From a checkpoint of a small transformer trained on Wikipedia.
Size: width 640, 15 heads of 64, MLP 2560 squared ReLU, vocabulary 27886, 89.8M parameters.
Architecture: no biases in attention or MLP, gated attention, exclusive self-attention, capped logits.
Each number is 128 + 24 x the weight over its row's rms, rounded and kept within 0 to 255. Layers, rows and columns count from 0. Numbers have three digits each. The size before them is the row's rms in percent of the matrix's.

# o: layer 2 attention output (transposed), 960x640, rms 0.0331, rows 159-194, columns 0-63
# v: layer 2 attention value, 960x640, rms 0.0373, rows 160-195, columns 0-63
# q: layer 2 attention query, 960x640, rms 0.038, rows 192-255, columns 0-63
# k: layer 2 attention key, 960x640, rms 0.0362, rows 192-255, columns 0-63
o159 106:142117127157145131144097087165105134081176139109104130127124134137112158084105172110166132123137132135077094114127129103137160135102159119103091142135117141152103110142131163109131099060156135
v160 113:142131161191104146110152136116106127165141141129101088168137102093117152119090111146126128103167127109090119149140103130154126136154157148131096142135101064096119095133111129091135187128125149
o160 105:114109130183113139113110096130054117138130121121081113151108091140115143188062117116161115133085154144116132150110154099109122140114138135126175110113105128139133135094115145113130164132142145
v161 101:117137157148118131167156130138177106153154153136099120113142154142116167073105113120169109130105088226127143135122109115099126104150123151146150116144130089087107141118115120124136109130116144
o161 100:155131122154082114130142149123149082167135113122147126118106114100143143122097146059163119119102142152161173145069148114107113142150152129110119100121111144124109150140106125115169096133141155
v162 113:131146128086109084133171147119091161098135163129096108101102113107123128141097125128128160159157110145160131121148148176124137161150123127154167173152106156101109089141138155117075110111147129
o162 110:154128152123111136124168127139120127125109161142112134156138158087136128125132133117114147154150104140144091086143117168125139146146130130156170141129083125119136089109124117130092119154136120
v163 111:179154167170125115111106121140164086153154135110136147123076119160090111102104151117138095168149167118136125119170092127139126144119125096129158137086140135135126093170124145090125109124114117
o163 116:153163132168140119124109199124120113104147108120132105132112167134108111107132158115086134163125180120141156119141131161131136146134075112137188135150115156124132132145120132101134080113111137
v164 111:154149093113124118120109131112162161142078092114126176115156075152108127159150107145105128131122076129153151127182152132110092121091142112120121131109133129098142121134112155121131138133121138
o164 105:133137108120109119154123102138132125153157132113131116116154097121160139146130123113148196114114111111133149086164135143108105096085147113094129124124130137111116100124161131110160133119122124
v165 109:085135190130145129117090133145095127153118133139103112125202087146121089107092147105144100152100200132161146126156091139106065120132103121151175174163161138094105150158149142124135115144154120
o165 102:118112129144171126177136186106148132180106112148145116127129154111164118126156146145151061140173145148159101107102106121101074114140115159153129121150157134124124143167136126100099176074132125
v166 096:117100149148151135159169117148110141157121111116115141103130106142138097135142129129126151139133161148118142106108133162112120121154127169129107153097110105109110099115138091122167128091120116
o166 103:096104118150180136154155105100160139158046083125126143145117089142105059154149153132160139141141166158129115133102147161139151121187125129164111140135145133150137177123109093141085084141096125
v167 106:123079129108112161119142137101111115097104149145162130143129091139117116105160150110144129086136121160120153124183120093180175136143117156104117126138130127126144150150132124151136122153137116
o167 114:152131108065108109127131119106104139122213129114153123127141102173135126119164127121177116131138108144098106119143145109129115206132165139116158108157115128135124092148180154116113151128164124
v168 087:147113099113170085131156100106111151163144123115112122123145126145117092106129159130136133122082131154149127108139097116149120132128097130092098117111080114105132119109124075099102115086143152
o168 091:125135095118170154134114097082128125111100111150173150171141109149098107113108144116126139116132130132111115138126118122157129143138115121134092121147123136136116125122115125127096116093137104
v169 105:068094143101141089139166135115102115100140132168116082159118137119127147130117125137132162147126148139086139154145107153106071139163119121111141097105163075151163128137091100130138127106152126
o169 104:140094102131120135155145170131149129088069157132133137156114148123119139152092163122135155131127119127128133148110137138102087124156104112102178109110136084126106139118098084119124105154138116
v170 102:117147156106136130121093105124119120103162134122119139107142137162133105146106158109063121112117176160085157106078155093120141113149158113068119121129110151105122125117128136133131104129150165
o170 101:136116100157107131124069121148124142067131133141143092142110143158165110121104153144090161128144103147156117131136154094097122117101138154063146125146108125129072119163115116128132100152143150
v171 118:106073091170107143129161116143125143130142141146123116155134132147126147111096112106142140174152161126148121137150113137127108134143158164112155113124120121131104086106112106113175141090130132
o171 117:157120100127120153116134158095114141149108115116150170172161109170086136094124125113109125094129104157155075134137137208128127125094147124098110147156144099160110162087128147175141133120087111
v172 108:144172116156136142119144116116153128143139107101115134139115094092127186121167175132129143115092140115149165126125150119118141139136118136135134087122125121129121142098133116149123141116118097
o172 112:128118156140151142117178167136116113132078130089097116155099117124152110138080151132152135138137161125145118152102144141114123111155116139195160164116156096137158134101129119127120110136111110
v173 107:143137142089133152122088128115068116127139124169080102136134119154137152143140132138103166088147124088090147149101164129144135101120136094114132149118120117102123162136135152115115138116142136
o173 107:146121123152129108082093114124130136090132099170174112127126126167116145126119147135103103106116129109095145146138130116126117144090150124116139143147119101102131135153131087106131142124130140
v174 095:084141117141103119114195125062146115126131058142135160109106119155147136092147128145133113108131114129137105109120139125145105115126141137150178121144139141142130147114123150140146174093106147
o174 101:093157140143105119109138120070150118118088072127123186087112116140110099125134125151106139117112152124089134126107136144089106108149122122134108124108108144138196113101128152116116136126116090
v175 111:184090137143132160138099136151107124152144117163148149133160163092160134158148123120119100121071180160151166164059103120130098109152105154124093119121155105073119167096101130143137111144124165
o175 113:144122108171125121123113087148140143162185102156137133115117132098110101148102129120101086131096149153095157163092145085118134123122131143170097121122157128110120142099147138117130133145136162
v176 102:135125092140149056111149138067140098140107091110148110145091068182109149120117145144149124170126118139119129164119139107112153143159123133113131154159106104121120176172123117120149140112096104
o176 098:105120085120125076127164140115176146158162106133121130135119063122152151106092156148124117147109157132107130148102169129127122139127133110143157147154069138116136127140176124105163118145146106
v177 096:145122109143120131121147112136142107123125121126147106089152130167118110097129132124143131102085128116120141112136146162152109121127123134089085141183103140117100143112131105148137084096114155
o177 097:139145132111142161126092123095132129112147113122171146140108080146118130107133105157115111111140136087129118111138145106159137143142138142115092145184153147122083119107108114138142125107133129
v178 099:110137081144129144123117109162148123114137141149113114143125129132131120119098136098099143173146136108101135132102152126156123118105142150114134129121120153161100105145103136103126078132119062
o178 106:153125156132097103144109088142103111174145124128104092163149127142151140140087107169141129113139108141162142104119149131127109140085122138108134142119140081137101110158145148144145169142111110
v179 103:121153166126109131157148145156123084157131130136137104142190141119175095133149134156131126090125110141107114120115109140080120126108122094106139183132173159128170142101145141172142112168127150
o179 107:103125127128144130087136115137145080110121079110098150121150129113130146115132135143117091101089112138124109117126116153095136107197142076141121145094136139137210117084098147147136146114099131
v180 097:140138128169128133134109145138135151102099103073110122138127111091118140127122109147148106096126095105099134122136143139139143145147123108113138145113124176073142112109107116133079147134160185
o180 093:161121152118128144122139127160105143114186136086144129121112164138132154152115095107129131121144107151119150129153118099117151131091162140108102169149151141133136101116104110131119172122113130
v181 114:088123140127102159113139139138098168112100117141165127124147195153116127127098141122120137109159159122101078135126109126157160141155116103135159133154152141156112140087127166124108095129126080
o181 109:094125166117071128061123142143116165118170113125173140095185157106090130117127146155107149105169148121086117148151127090103142143165175122125117128148129146120141124098124171148118136138117105
v182 108:078060129110109149106160105114126134112116132173141125145149127119080140103157167161124114136164122142124133130158151135142155154140135102088167129144124081093092061116174099110160092095110131
o182 111:114110094166137110136095177101141093123127128143132100170082094119143149114105155128111164172140143104166101128082145129134118144109110132118158141146163137122109134135119112118114134115098126
v183 108:085158103139150132117123091081118083131120132149130132152147092113106095116124113128122116131123128119138163124143174125125160123118104180137165141139136121151152148126142137157162140161138107
o183 105:128123109143076132133097049143122117148115090140105161132182076087113116104148104127138139119103140147147135092134111109108120133117109138122127112122139121115129145099148116114158130149151119
v184 111:146112150184139116124144135083125081111134127125098130128126110172112172144154121179098098137166132103112160145120132126143127132099115138142061102107122115126131143124139118144159161132106157
o184 091:112115117142149111153153159156119109109174114091132123122124108126083102151148123135134142108118122163119151163136148107146146134133122145158127123110156157081153144118118076098120103150071141
v185 108:122156107128127138123140127143134177127101107108116148116151130154158106118126136109136136120139106095098125122157190141148123145116113107144120111129106119104117126105139139145101112110148105
o185 113:130155118123126133137132165130103179143120157114159131111170119117168145123176111166068151111126109078127102103160128094124108096151118138098128114142115170120170120115125150129121147096155118
v186 097:118097136166129141141134154116176128135074151121126128107137133115084134107108134145141122115153174100100075136137093085122179119148127108123128140128101132143132138111134125161111129133096108
o186 101:105102104149136146181185138111163134118071115107132157159119104136052108125123144111132125128186125146138096128110130132163186139201123153144125103132141132135103155118108114138111089147083088
v187 086:124137163110150117148155130137164127153127146124143128126113149097152138117086106150091115113128111132152141148113127098111110117137118147166121093117126084152143143091142097155128149108091143
o187 090:131145149126098105155154116140126128184164131141105119097129095117169067117158127106131112158113157127139122126130178145164123159162119119166166103105154098148138179139196129130125128133089131
v188 103:136142178127131155081103141117121118156120120124132114130112123162117136132162136141131099133127110168134115127098134100146124135164141117156108161116166113156131117146153112088105125123134105
o188 103:107153125120154153170096152176113138144143120071121134097126150118107072101133165086116136119121124118120126135118147137163162122159090137152136120102165116114135113205142084092128100129157129
v189 099:146115119135134124152121124140146103133124167129123131133142110110123127127135120110126150179121080074132123151144099143097134112134147129138151136134136106158147149104088124169134199134113136
o189 100:133112115110132112164156097171122101157159147095095139108174131093151124134126099100130074168136097105167150100136128139124111131120171122139122120119143099142149112137124152123168170152132137
v190 093:077138098177119136110116138118131135075110139142154127143146136144085134140159137127087142148141130122096125132169138136125131125122119140082148061149146134102141101098132108136133099118134114
o190 095:119131114120095158128122105137144157091127138139144099182145130149133180143102122121099173102133110100158111133176151097153125119082125136059123105149107144141109046144139125133155123125143134
v191 101:121139101123119146114123114111151127143152103135127113123125132144117161114160129157106192110121113162149146139083098116099121151131145097107118142147155153089152157129138169082104039115151173
o191 099:120154118119106106113142097175107142095155130171159103142145146123173167120100121124117152109133117132130101124116101086122107109124143116104112127108118107103106140133150154101115098091129089
q192 116:146146142090137157101131107128105102128139108187132151099170145113147141082144137141117114106144171115140111123101094133162126194113131141108123151155125136082133124160122126085149118114117148
k192 106:166156153113114094111123119156137107140079109150103164152127133113118103135150145068139155106138165122142139065126105099118165146146104113127127162101123145169126104124152159093121099136106143
q193 101:128140094081136141117127161139143121139168133155139111118159159173131120092159105146111126086176153104115132142126107123114135156112064153074130125138103166134129130119105109147141151125073125
k193 099:160181151110104137110150126125115092149128136173134142130138130089139124128118148061144177103108166146134134109109156146115178157135123089106126118125153151143126099125177149082120118099129164
q194 097:132103150126172134139083143125145121102149099117116125091120123104073124135136097140168153112139146122088113141133141114121154138119099084135103168147117113109120128100104092143097127141106159
k194 098:106103098152132141147189127096067128118152160133130092091124163140103121141116160138152128149105117116114129130137118147169084103111133148154102152167091123122140118120108119162146130163162081
q195 107:099109161113117148135126139138141131099146128135135152131116107136125148118117145108114124166115182080110147165177071115107149156108135109116105132139139143134116107123096115096151172144152150
k195 098:177132095170127123161155139156101176128107096097099094118118166129140180161131152111168129108161129136147101134147089140156119102149160180131160113121110108165120135097148170145117084124129093
q196 099:155125121161145091104166126101125141134118133082153097135107101118109081149120135100141115135126111141110107132140149107120082116121107141105123142130114126141108163144141130139125143119177108
k196 096:145169168128089123133125179134113151146130164116123139142138108158146199097106117170065152117141128122165132153110127114104155077155135096097138072145143125113125130127086117100094135113133134
q197 100:126096098113105111133145117116110148162134144142103127158143163159185165140129162124103104154149135163121147095057128147094168148118163117105118103132132114119090158119109139098102145102135152
k197 121:139140125105124130115145080149134135135120116107137107166156154096164120133153169085129131109099179126135138121106123132169112180133105111128129117130108108138172145137140141112126101124127111
q198 085:126119125140091166112137139124085163122113117167107139135102151125127148134099148133144109122136154132176164143074128153155137116142135118119104136112121129122125095105115098146104112129110111
k198 094:104137151144142136109117110104149136149098127081142088167157098118189093124070122100139077126176138107139113178131167119122113153139060117120120121109101144106131164138098147124150128107139139
q199 095:144108122106137133077078129148100108109136150118134104153081134073101150164154080127124158155155142117145114133085104139114091126115139115144144150149125106133134111102116092164128100104143123
k199 097:118116124160193143124101168141139080106116114120141153113126162121136124121127150110149150101106116117107140106113151174140168141121107115077134126107090140125129111117120109105114083130096109
q200 095:089145118134098086157157166134090141102115091168108117093122132120136152109127159143113143116137120152113175128143132117093165089087127175139143091108142107125070118100192101100120157120152141
k200 113:137115123142138110174167162148126113110150146151136125086151134185100153106119099165112102100124132114150130150186109127123155108125152118161148125126122120155152128109150155120097142150136126
q201 097:086160097101098120137149147122150113159138102122115116129156070151151132085116149072102093157139169088142096154099114109162143117167080078173094140144100131113133126135107142121107117116137142
k201 107:156113146145150165101132122097131139137114097127119127160121135099150144148143146111127180120151160114146145110121110170134118152169117159101121095121163147088143152127079119174139104106143110
q202 101:125149115115124106095111075097125108122137100168140097163124174148141114114162121104156139143106111127161128076127125129123109104129115128135126167174113153141156182130113137127114112114156124
k202 092:148115144097086138112130097119142123156102090095129154129141101072172094153104130091138133119155154161122094121145122166153107134140116146113150103097143121078169124133112120103148130123170124
q203 092:100129157133133122137111099147152153138104142124142101132147127088124127109141106144117116126143110132137115155153111124197114121175103089114134165153080115126147120136139132110144083172083132
k203 103:152131101120114146084123136127098113163104116143110114164163155111187099127114160106110125111105132090132137091085131135112120160111101143089132129098111108103135166145098136140130097121131110
q204 095:148123089113136132126090116114144132139140097083124112175149145152159140130140166121127147103121141142164145102110130134121149123116140137107140132126090140090144142130113103140149117121151104
k204 115:155133139135152128094091105138110099135094129134149151162123124089191071114138116092128097153130122106129094074094096144165150173148143129128112125143108112132159124133106164128145104114152148
q205 110:121142147080164152160128147117134134122194140144090140111109131127096140149106111153120128143145116140077129117102158122164144133109140128122120143121122088132097083115134116116086120140147142
k205 110:097117165158134126160148163118118106119169128132113150084122146143113163111143136186139153149125105139199116136155124099129139099102114133149133099147153146116117158110149135106116100136124108
q206 100:147136097129141110123111093149142135130136117108060096130163090120117140088134131083135135157071100134157158104077140129118135088108140131103131138169148076102108185096129140126124135145146147
k206 097:165126134114129116097125123140114152169090086098137126136128154132164128135093124119125181138145134107154160090138149125131147175152148104152145161136133138137152121131097115094128189127134162
q207 092:109109080125090124096154160113089164144114155133111200111146168171151131148138151138096136169156105145137150148096161103119104153147127088109132115106151149127110127097109138140080142150130148
k207 096:121102109082113125138153093118137157145187147131139076157096157151123165121120105153143135111137149171092169133130130113107106107122123146140137111106124117104148142164115137133159135103107124
q208 099:152158124145100107119123128088153111109102091135155130135097068123151113139139142129117151136122118148159149101117103135104174111160149158139109175162092088132125120114150139136067073116145095
k208 096:103114139113129161123155146149129124121124130127133103143126169120131118135129160117111123090147164123119119100150088170147127142157112119110112115152125151122142131069084094117116117173160120
q209 098:135102126146082113132154106099140129127120129164138117134133143128174117139150089077126108158183093116112172149081177114133115122112113138164121122163151153133167108112116111083093135131141134
k209 098:082107127114119129148126095173126135110164156140138091095110144154127161127093145117161123072160144116089114080102101144120136119170145133129120162067104116099113158172106149174130122145126125
q210 097:141150133102132170103122143128163128136133179127160164074150148095169089129112122177169160111178155115138164135122136159108114128139145128084162120102114103125164100151088092118134138135101093
k210 092:098111135165138144129120113134163091111151120108100108173141123125156124143119097089175124147116128109160117105099123117151144121103138135138083137167122115153135163141135140152134089110159127
q211 090:106142126106070121168157124115122122122110109129094117140127089135149126140118130089152122116125107154127155121152145082111087092118101131129160136146153114132133111133115153137159140108170178
k211 096:107146072147154100108157079151119151120069112099115096166137143132131104143138149147110093140136136132157142117150139192143131132122123156190130127110127083131151144149141138133124131168133121
q212 094:154109140125141133122087107144163162126158119107113120117161123118093156154130111138108105144117124153109151119109104106124120163134161115110140141161154103098146129145145109157121125134156164
k212 091:111147141143132111129138126128151123099089133100121130134121152132125178078102150107150091159118113129169078110173151171131106111124140100151172125092125158172114131103160142129124122119093121
q213 101:116134084098141123115103132181163177086147148141108144126101123132127137129108142127104138086121131079122082107132166167121126177101167119086156140111143115190104156117131134142099105127112123
k213 092:177150131129122115137122115103093111185145082151129124110139129141148183137179161142109166152122113150083137157093124149122183126140105141145117102156103081110123128121131149093122138136142126
q214 101:159120141121161122113086125112134171136158109102117141128143177184146130129140164130146105127129143109103128125147115115094112141150149115113106142126107161124151118127138114116110140119116167
k214 094:127126105139085157143119144139089169122147127165111134119093108104166181078105132153178164126126101144176110139125113128139125164133178100098129116094115129121105158124095149143131143141127131
q215 101:141120122132137097102131131149129137134136109134082126105124147066133105135122082113114123128150162120135121136056128138115127149146136110121116175133152107135123121132092118127090078125123129
k215 096:107123155172150131146101122142099092123143092114162110130142152142141171097143118111135128117121073097103081117093153114159155109105139124163104159110087132105107116127116115159156123127097128
q216 068:133147071117125111154125098134118147129137159136136140098115156171138125097161153132121071132128117115093148096143138125139141177107147124083148123159102143143140119093107140122121145092097132
k216 094:112113179118089074111144096150135126153164130167136083120124103096136105147188128092133139107120132138137148111151129110124114148130107139149133134127132176099120128122166134118147147174141160
q217 088:100084109085187152098127172152133097113122151119145139150104122125132144129169125116120088115119124138142107158099140112093137083164137116134147131142122096115136127112066128130105145103132114
k217 107:129114106171172128122144142155103164119147165150151103093124121149094104113128109133119128125111116116084148121096098131130148119172120166116097142101141133106121151107134105157099109186117102
q218 097:097124171142132139145141168108169151127116129082115073127095096147119081170132102127137155128142113111086106140093124137078109084128128121107096093112149092132118148116148111169081113143154125
k218 126:108113143140158140155099121109134114102182079083155141086123115125101168110098102140173124118145079146092102158119166090128129080141159131126105137136145108124136121121106137131109121128118107
q219 100:108134138131202145144157127159108111104101149145146133134104163109110164128105083137126132128092074114124162111079165128141125152122130106150105168102105124150156121148133162148145101161108155
k219 097:146120128125122105150122121098151135118156129128110164079094125143122189102130115156132130096157117129087146147172141123106114137139116107117146126123152138113132148133129138121132105159114129
q220 101:117127125158128119095123100084165153149130117099118117166137127156143120132134129133121109127126152137154126079134149152167142149119115125118145129144146140103116123148109114081133210131131098
k220 109:111132098070102126096134145141106132134109132170118128108140108093147110149178120080132175106171147140121124094153118154109103167098117140127117127121138111132158149157163100126154100113111109
q221 091:130151142111098162143114134128126102089153099159104177114111103160153135123109162118158140160115137141112155107177102108147155177150119148100123126113170135147124142109150140110153138125099142
k221 087:117098123123103118166159105109087144120146154134126087107136099104129129111103148128111144160105115144123107155133140101172125149127104130121111122093124083099117149131125118149187159102127107
q222 103:097122100124136142129132144141123128105108137126114116067130147119111155109142096130122138119123095121174137170112151112128115125129172073136105100122136114149162138115157133147111133078127122
k222 106:145123120178133141144116146135118125131147118090130107106093134125123142157127126149100106144131128129131132164152140122111112102146137120116138145100164130157123128118103148107093155155177130
q223 108:131142071162119095116113101089126111120115106063125106152137155161166101120104122116114130173130129121148150120113088125092131141146121142132113142135104158135132194130157148127136127090161103
k223 111:125132107126148160077098105133126135110073094143129095147111141116176096153104116105141133124119140125160150098120139197169113190162138125114175151113122100131145102140125140132112109118162159
q224 096:106134147142140137126129147127126116138090089149159143122092115082104141146140153135127130097168082158117144117117147137135119148096144110145132160156062129172124071150137155120080156122121162
k224 084:117145111107134118134135145116078148139120173188118108113129156148139164109148155135115140107142152133101185131131126126106141134173116113107117137138189139171112118122156138135134117155105141
q225 098:111132085164129151129106135152117175123112119087121147116180146157152106114087108147121148153126111123142160149129144083092106092123124143135126065077145129138135154123117108132104131134121161
k225 112:120120122135116113177141114119123137110155141157119089125115126138104120107107154143115096127098148152111153152102117110097116138101156135145133120113133106096095119129123134143099169135147132
q226 094:135143130091103122191125152088131098107187116142079100091156126147105127135138131168087174150143123156107133127088139163082168102082130154126121068113117107125093167100145117149092129148149133
k226 121:083082144135147125142138120118170095103130120137124131078082148131096140125118118147145121109107111116143132137121107117122153090127164159159089146124160132145116110118132150127107149143130119
q227 098:118115120088140140134115054102114159114141110097074102163157122140152131135145122119126122148146135143127145113098092097136076132085168154092122142152133113119080170162153130091134102114136160
k227 099:142131103136131119067143121141143109149098103120110155148131125132141033134143159090088121123135122112159138089104124164138137168119115105168131175131110147110150118146121138077122122143150122
q228 100:156134144149105155100137183082138155116138068137102163096091113096114192156191108152119179113147159118103104140164146077130145098113085119125165110097152158104145112130130123150102151081151119
k228 123:085151098142139089170117165140123134072167151136145125080144101139088145092112151155108127146103119130115097124149166137136138108130168144104091149106143119136099122135131128126102134162141125
q229 105:122090125098108089130082119138159126153114113161109096126136120109127123135141152133131129115148106094127127117046121153140106172128114097110139140118085145153109114126192101125103100113099120
k229 112:168177110159163140082134071153142141100082157129114164151120136097139096129091188103112113111108151118141150090104125133170118161117106083104148152144126123139153117172084189104114131141127126
q230 091:161145127072149077140115128115102133156113130094109150137164090089136127122173131106125142119115126160133135094105128150120150112145115167112124165152121097091155173152145148130150150177122093
k230 093:100119131152099098164086122106138108150159165159119096102156073085129133116116159114131111151131123120154116128117100157158155123126111126139092112139161121162144165150139070123125089126128142
q231 093:125099144106125132149153141118093131135143147180116122102135099116125139113157121120133140148147087120109117113151065149168148127157119109158140132148164140149092143104117137147129085164105083
k231 102:145146158107100183119103102127120121160093143167082169114120109134099121132161133136143163113138160126125139155162168068134114113122125088090122113113131117109093123119119126105129113174118169
q232 105:116130140113151120120044099096150123141107086131091128105112162136146135089160156096096181113113139150154162128124108131102134131130162100106123158129116106134111158129134123089115151168131152
k232 098:087110090105150076106148123117112158151101132119143175144113159075150134118125174116105116121152156106129123106149118122140132141160106168084113111151135142114146104144137142095167094150121112
q233 101:164109146086141159137123147111087168131130164134120094128106112131091156137116136130073144150137089104118124106148089122112131139103154117144138132132148125108099119119176139095151116126127097
k233 090:125159197151111126101121128132170109112132113154161193105118158115083135104140131159109123100115117153101146141154100115104165132119121093161135122096103143146154147121158101087127117162092112
q234 093:104131140177124109158137118127132103137153147135101122128163115136126114118122118095118124111128117093144176143133132147170192130109074119159126116095122156118131133088063084133121121169113153
k234 091:174131138122151137117105155100137132107113112174098138130127117149152141114069116118120137112134141108066120167129141133105128114095106152086153126145149108097074137085122149159170139046086131
q235 101:128073124105122132084079098155109150139136134116101133152153138128125150120125123106146136144110092147172165108136119086071084090128163148122157131106152135103152196159166148125163098133134088
k235 092:170114069127142142112131105113151152126082121152154099166129169155147147107100138141130101174108119137155089086111083175106146152128143132158146122164088149141139108126128147086118158151103150
q236 095:126118130122153107091141140152149106137120144138128142149131128117130138157106093114149111126078142115121130115173138162117158120133111063131107147090109134153128100108135120134129145135149147
k236 092:134162132134132158107093120131144115115126122150133094100123095146169116131114110131123109155099143098105120160108131088126124100096126155161158117148111117182125126107151167122175135095132138
q237 100:097102099120114161116113127108121124138134116068127117171101156164119126151138147162148114180106140171138144092147126110168129078071121127146126106123132108052139163154161114145151152091144134
k237 097:127156110149149152100111134121203115121122149149147121136102123104145082122143109124121165148081153150187125111131099138094146166079152113150130154151139167153138078117126149084121151134149123
q238 111:132105141148133137117162123137118203123095103114136103117078121134124168127123144104112141152084118140138153126132142109130135117116123125156146106130143142129118108156141169142151122118122156
k238 093:113157165114176130147155146155155105135104104103208168140129132109132093133145141139130115153139119167135156081141114156123126134127118129148133112097168114120114164115170130155163107154134133
q239 141:173126127165178144117137170147117126110131112118102088137089137098103099159136171074153099154136159122117171116129109159134127129148084162100132143080155127130146114099130114125093108134136120
k239 085:164129140147115075128131133105136117122136121152096171153124123112119157141151128132136146142112143142157095093147059130146079168152113125131154081166140143092137103116142156131156120127139134
q240 089:166121153131102115105148128136136193131140117128123131123190120155136131142101161128108188132120127133142122105136139129112119127156131157150147100097165113101185116118143108117087117159145139
k240 094:119116139150126108139155086159136087133143116131165083127132150100123135134116165140153076141081140172127109104154100142107145113108158111143136100129077113136148144130133143145144138129124120
q241 109:129133134128137146125158174108075137154179096159113112105096151132126125133146155119122087137126140141109133154091160125144170143147071115176095123112122148133108098096130092119128131076134077
k241 097:160151140103125108152117124124140138105123149099109125108116107121130119138118102115145172069161155152128153159142086085144112113084126108147197130117168155137071095138124153141142112131137170
q242 110:123112165099137133123107125140170154132117157049156169158105120128104165149157151125161149153123128162090119121182133071120146157131166142129104185130174127143089136145177140104113116130104161
k242 100:156158159125127125142132129132115110144110087139097167087130125115113118132198150138129087151088179144121128145124156108147171101123145130159118104119117141148108127106141130126122138152117106
q243 108:160102123121154156120146172145123117072177160094091142098091126119147155152141155101143152159105137154116131133114134155141125133152097131091145126089147116118154117117136124104139104115166122
k243 093:160157111158165130128102123158096125116061116185121129181174124138139127103147137128090081130122097113100152150133169164149172140145153100117126142149120138129124124133117126128177125113089155
q244 097:125121164151147129103081075101117101165162136147155098145120104156103138122120156131137118111094103107139155153155111108105162111086150136150124152117115125148123150137105097152133190113145146
k244 094:111101095129171030105154125137154175107127099086137095071130140096144108159157081143145092143158118161161134131125101151108118140145138140131147109139148155139134131148136121106108136152118143
q245 108:142121156148139147168103114116138161181142148125099135131144119133130112115151112125126142116140097128140152106120115092123125149146096142126161122129133098131127160153136119116124129153093158
k245 096:091091116158101149112168130124130092151172111146119106156151157096161161097120144133195194175137116126156132131107104113153111100114142128143078165111137148098118133108101130117127087125122103
q246 096:130099127099109138152114128128109154165119144154167142104113136152151108128122160120106134126152084084148113123156098110140097105143114134177145173146137121115152185165118138125130102136126115
k246 091:146154090155137134097148100106141116133140130136130080122128114148138146159136157132105141133123195168134131122135158117138123130108142116098143112140136136117119101118144071108106159165143116
q247 103:149152152125131145131088152172149115075166111145171138122148118122128161122146170113088099118093133147083101142164085120152128168127126116149128119148137152112158126150115149113143086098132141
k247 091:128115158161117138170151131121042124144116095136130178103124083169101150105160116137137131141132106121105092126128117127151126099150119127105057104103114129089135117127078123134142142145099130
q248 107:128118168157135100162131099126113151210130123151118130132104128118105118140122101164172127096132077166120142128090134117151143101123109138148114145135075129148149169132149111180136123133145114
k248 098:099138103115143114082125150101154146154128125176101141170084111109151104140082167115141152102185190115121093142121129133176131131126106121094133146160153141149126102090140079126114090122172181
q249 104:148161161157082101132115131103152149131130127112171079129133094123141111148118148113152100169140151125106173137135116095097104146124111117152119119152105159118129164169167166134156171064131135
k249 098:098132150118164131122117136167103135097145110163112115164086141103089135135128165127113160096166097127140123124137101201183124126135170101119174110103151138131114105137094097129125126143179165
q250 100:148092119124122149187115133104106166075108151115079149114118097146116131126154131135115141098141136110139144131123102179120152108118128082100114144169090130141144108134097145134137119139162161
k250 091:125146104111126126109150119096133136120139135150098143121119139138129145148097175138130160165079114123167137163121115155138126107101109179122148069144112117110122162138184179131173128106108117
q251 093:151119095135148097146115124152099112114105128141176118139114146121118130125151130130077134148082142149113134135145162125106121131136141155162140158153104119140102148162144123123141171106124148
k251 095:119086135130086153136152160118133122159112137127142156095125108135129142131167121109122174125166129149119134147157117099141107139106115117143093092122143139174158121116121086133116142109154115
q252 092:106101133099145168115157157143119121085100097090113162088092125154146144159119087135119172144110142135083148111107136135147116128142138099105105104132140125071099099100121122129126111116133143
k252 092:155107111158088125148125140133138128119136170089132161114139140107161124122131181126157157123126131155154117169108128160147139130122130128093096154134083118131147139131106126151135119112099130
q253 108:126100144138088127093109135132119142146134174173111092114147119117113153133126144133159097133097089169126176132123138089168120124160132122146107138144125142103110149130120135158134150113121126
k253 101:158168158154118149114127106126160148128125144128097172156138105154100113105122106106158102126138164151134121106163113099127113145109115106131163141117141154152116125135109110120117153158134128
q254 099:146125128137112099171152141141196130120136154147115138084132143105120147161129142162088093102124155151120119093132125118154128149156110145099156142146122112130138130104110172129115086143158123
k254 098:120112186147153118163135091086098129111127143154136124122128125138112131126165108141169107138122106136157121147157109130186107128126092129129132123128154121152161149148157127133165120123126120
q255 098:152124110133063102117129120136151101100114142144167112131158159123153102085138122114107119149113133146120112119130171098122156115119136137111128100146099127122126132141090122097125135144119171
k255 095:113097131105112103139127116173157159111147114113164164138101151107069111104118143142148091143133113132113159091097095151131093143162144095114148077087138144117127136131118116155154182153129110
v192 106:115162121143109119145119126143081126095132176124129136112123135122120142120107132148165105150129129121149142152165094141130122147108141145147119141144118137149114094146141126140147130134125151
o192 104:115117135137096167124145117113120128093147134180118127171104121084111132124108130156116116135161117134134138120152119140117076150097138150155105110137134143126094144121124166126151117123114150
v193 088:162143108127135116122156131140099135112125122127152097105127127152129144139073139097115108098100134108134169146126150112167095122131102119101148143120099121123145100135125119089149155088179117
o193 090:119160121104156117125110101182100125122166151123096087107092157146104090140131122112149098120132147099151167134113164106158110116134134124110163114153132111129140095143116143085131153147149135
v194 094:106131156176102110162152126134146116115139156167086083152132115088114116139125143106135143158090108172140148166141117134105153121074164137138103109164159122139133143119088095130130130126132158
o194 098:124130125141148092135141126133113150137102096155136108153154143077132112131163159070186135122090121134120107121159129149118146124084152077141136081151115140163105089126131178130124133132135110
v195 101:114145112110134082118124122139152143132139123092136160096142133132154101139116168111087128108085188107133112122136176145130153103119125115154165088099134119115132137088100128168149136156164109